{
  "n_layer": 8,
  "activation": "squared_relu",
  "norm_place": "pre",
  "positions": "rope",
  "qk_norm": true,
  "tie_embeddings": false,
  "extras": ["gated attention", "an embedding shortcut", "skips across layers", "weighted sums over earlier layers", "capped logits"],
  "init": "trunc",
  "init_std_qkv": 0.023,
  "optimizer": "adam_atan2",
  "schedule": "wsd",
  "final_lr_fraction": 0.02
}
Each number is 500 + 25 x the weight over its row's rms, rounded and kept within 0 to 999. Layers, rows and columns count from 0. Numbers have three digits each. The size before them is the row's rms in percent of the matrix's.

# layer 4 MLP down (transposed), 1792x448, rms 0.0486, rows 1717-1729, columns 336-447
095:515540525493515434519466510534539484491561485487467507472477523505551510447492530542531505508491516510465517477502507473493497489470511500477493458462477503493499484493491520496471446483472511469543523504514533512513497466497536484538514499532503516502457449501545544476532504485509499494469531472511459507452525471501503496484525445475
091:519496512449508509540533497483541482552480552521496501510506507518515530415518501496465517430472461523498504535503522487509491510487505481492463521489497487525480500542509504506519516461489491498527489532531441470492514501476481513489477523508479492477469480503440506533505509493509477498492482477516492529433518501500489474494515481506
098:527477497555524494511495519506472454563498498481472469498488526483497493481472476507473525482501452519467547439529488509436501508500498556499488512476482524513474533493494491497550481490488466503503506475500518481502530503488491464500517504572529510512466521475531448549496466540505469501495514513481505498498524480518503488535532483538
089:487519441470506491476480486493492499493491506499477494488508473528488539496493491504509508504474463558532519505526484509531502492505493476503473524472485576477491515455476503488523462486503518495517459526482489481541517506502510513545444466482476487533501521492574538496499488517481454497540512500508496475478539503508518546492501489530
104:491535490475525489498540499499482481531500496478491448512511450501497491510448456470528472497518493527530467519544526507475524511493526459507443500509527525565490494488513506513471497478540503467498521478489477482482546521524474479495496518510484443499481481505483490530543515471482463472524471533465533529469499579472515510498507500489
103:497498485520491480469509517479501510498492483512459490516528504532468532545446472503494505493451506508523505555490479497519488509474520502489487475491490509537492495539459472467496489510525529504469479520546485515533551523503482513481521478484461511526514517531500483560513526537442508447468494510513521484486527507503474498490486491494
098:455525496523436495530531468472479532451491445527493507510496483482474512476509506506498487501482504458498506525465493498559491480506495491500473527478486493460513528519521534511502491519524464524429489551472535539454539441495489472502508523503488513478463495516510486491476504477509503529485506512504491471522468522519491521491521531539
095:473488553498471467484541467515484528542516516455465534501529468503547544505517497508503472448509504488547522498520477486547515504528524489543449516519499472462514512514474510498474512507497541491484495460496486511450495481507509491511516499498480491447469500504566505500519491508473504485536500503553521523543512507509499482486494507521
101:471486510473465548460509523481512490477499484487513506516458538543508520462492464501498510496486490518500488522504502471481479497515473474542491513524516484491500487525460484484474506488460472491504519479502526545482505479483512520490506474554478480462537501550482483541477543469479523485524498495488549478472526482515481474529458468533
101:488535505500515497512502509490508496485513487523536486513465491478565457507526472474490518478505476453481523500499504495533515493496489487510537486489526572507520477513494509525448451476488502492509493506543480476505483532483459488489475503471508501474488465501556449489470498550448499456502521463529518495517517500475493487512511506513
100:517548543503516479516468471529501497521496495497458451514513548501521509506531555491556426512495499496526499561535474482511539502501463509494482513488496486538493485472445436523509440495523492514493458519491473490496479499505548508516503495476478533463532496502480474480462507505514515470506523494519495495478531493483532488478499512471
091:493523487495494495447504498494493518541508469526508491477484508494508508454494483467494479489491516510517540506545541437472476512531487516452475491468491501534499506483503522545496488518500499466520510447505473484525485476568490474478477506484491481502500468509579520505491459451495462464502493477512535527525506485506529533456545499493
104:494479524529497479498469504470466475511531479490461475519494491464500464511514507495454529470534484479484493477515473508492510526509502493488492516517483506504481506515508503488459534489515565510490488452474485537526483486503488525496472527522517498534498476459504512469499478551504500494529522511519454497527451505521486500498491479460
# layer 4 MLP up, 1792x448, rms 0.0537, rows 1718-1729, columns 336-447
091:505467505550521523532449504482493476518443531517503508488528506480500463485506460522515518523456533526489482482537541546491519476493490526490528492479512463485448488538527491509495481505496486518517490471485469506483495499480508494500521526544468478498493477469489487481490494467532510469545480458526550470465508480497490499496493542499
095:510464530450493533481474509525440498537496532552521505513481497541555503506502513498552485499492493466582504545502506483524502507483526469493506499521457491542485510504484507528531480476451504492513514484492521498433492495532495530532495550495494470532491489491502524464490469475513514520476492446475477484513488481504506553514475523477
091:513503514488513492552488532494511522523528456512497473526531507465480485525541499502449519491490533457457466482488472499464520522510510471493541509510478470532504499533511501488515483487547507520515519533483512513431476503539464488484537535484543536503497498498491478506507528490513519478466505490506533496488494496553497495520499515476
100:449493507503507524522509485527509526432501499518516494514472492513476533524498495446480529464526487474531488484490532513479506503474498496487493515508480515492478479479503558518502496491522515489482498517565450510520504504540505478482513541520484492532492495498502511472524493502481514539488547507494492505493505469482506533507511491481
112:492513532495497492521526514495472538494527546512472439491495476506454494526521501469485468524515534477525465468501465524526506484488484521553514513493492534506496568482522525512494501489539509519468507500449461510518471503518517530491507518527492527537499502530488519460460516530502524431484513503481494541505473547526524499552499516471
095:482497545534492528500515525492506500516526469453506496472512447491520525488471489478530461495490510471475475559496454494492487489518481479534518528467468489514545521556516542470551488500508531522551491522519510510478499491496503539515522514523496528486463470500438518541500494518513489476508495495511523520508508506433471518449478522496
098:512467450522505534486454487515484501470482435472466495484455454536485459518478520507491521508450467503504545473524516536507485507506504492447471524454492471506507514498505506495504557456509493516493534536506487538543505497514520510478497502508452532484474541507504499468527513499533479550482482461432502445488491537456460499440502484466
103:489526501489469550458493495506465505482481475494525501508520535487537532531469465465499492520528509511486465484486490454477518531509513477539485532488486501506495518535503503489533480529479470552514525478540488545530488490495521482527554534563487508481496464506476534526513530472516502472535508480499514468503488533463488539479499510476
101:520539536505504481488500510512484496476472495509479479478538454507471492476489529528470522494494517466493460572507524500482520488493491523493495504510548450473483497472525545532522520506452530503502541486507498563519499495521485504461504485496472468521502532492525545482523505533527498510496548506447528472518448482496504468475503527512
100:525499520483512523502505456494466477499470514505498498511552499521465518516499529528466476479492466521487508492477442463497534513551480480488534516496498485498518506515505481528514493495517510471491500533510496485485516480507536511519539537475469510511504519524462500490484546509502481517527519485502475469436525512503507500520500492465
086:507465508546506442555491490508496496523458492472554512495484540482485543519471520505502493508471441467505460490502494537529481510521487475500542541514516490503522527484478464497491491441507503483506510506552495488524499473494523528516506495499461547478444500527530461527491467519511490460470498497492497526491458529507464503519496465531
105:503451543495503500545489508457479510529480500495546506520511483522500521511484469499480521465477494495494543451468534503481461532473493474495476474502479524466524505519495478492558493500502494458507484499506490466521495495483496510492504467481510462544548490515473470434480495501489499519445504481485496512503479509506468507536509477447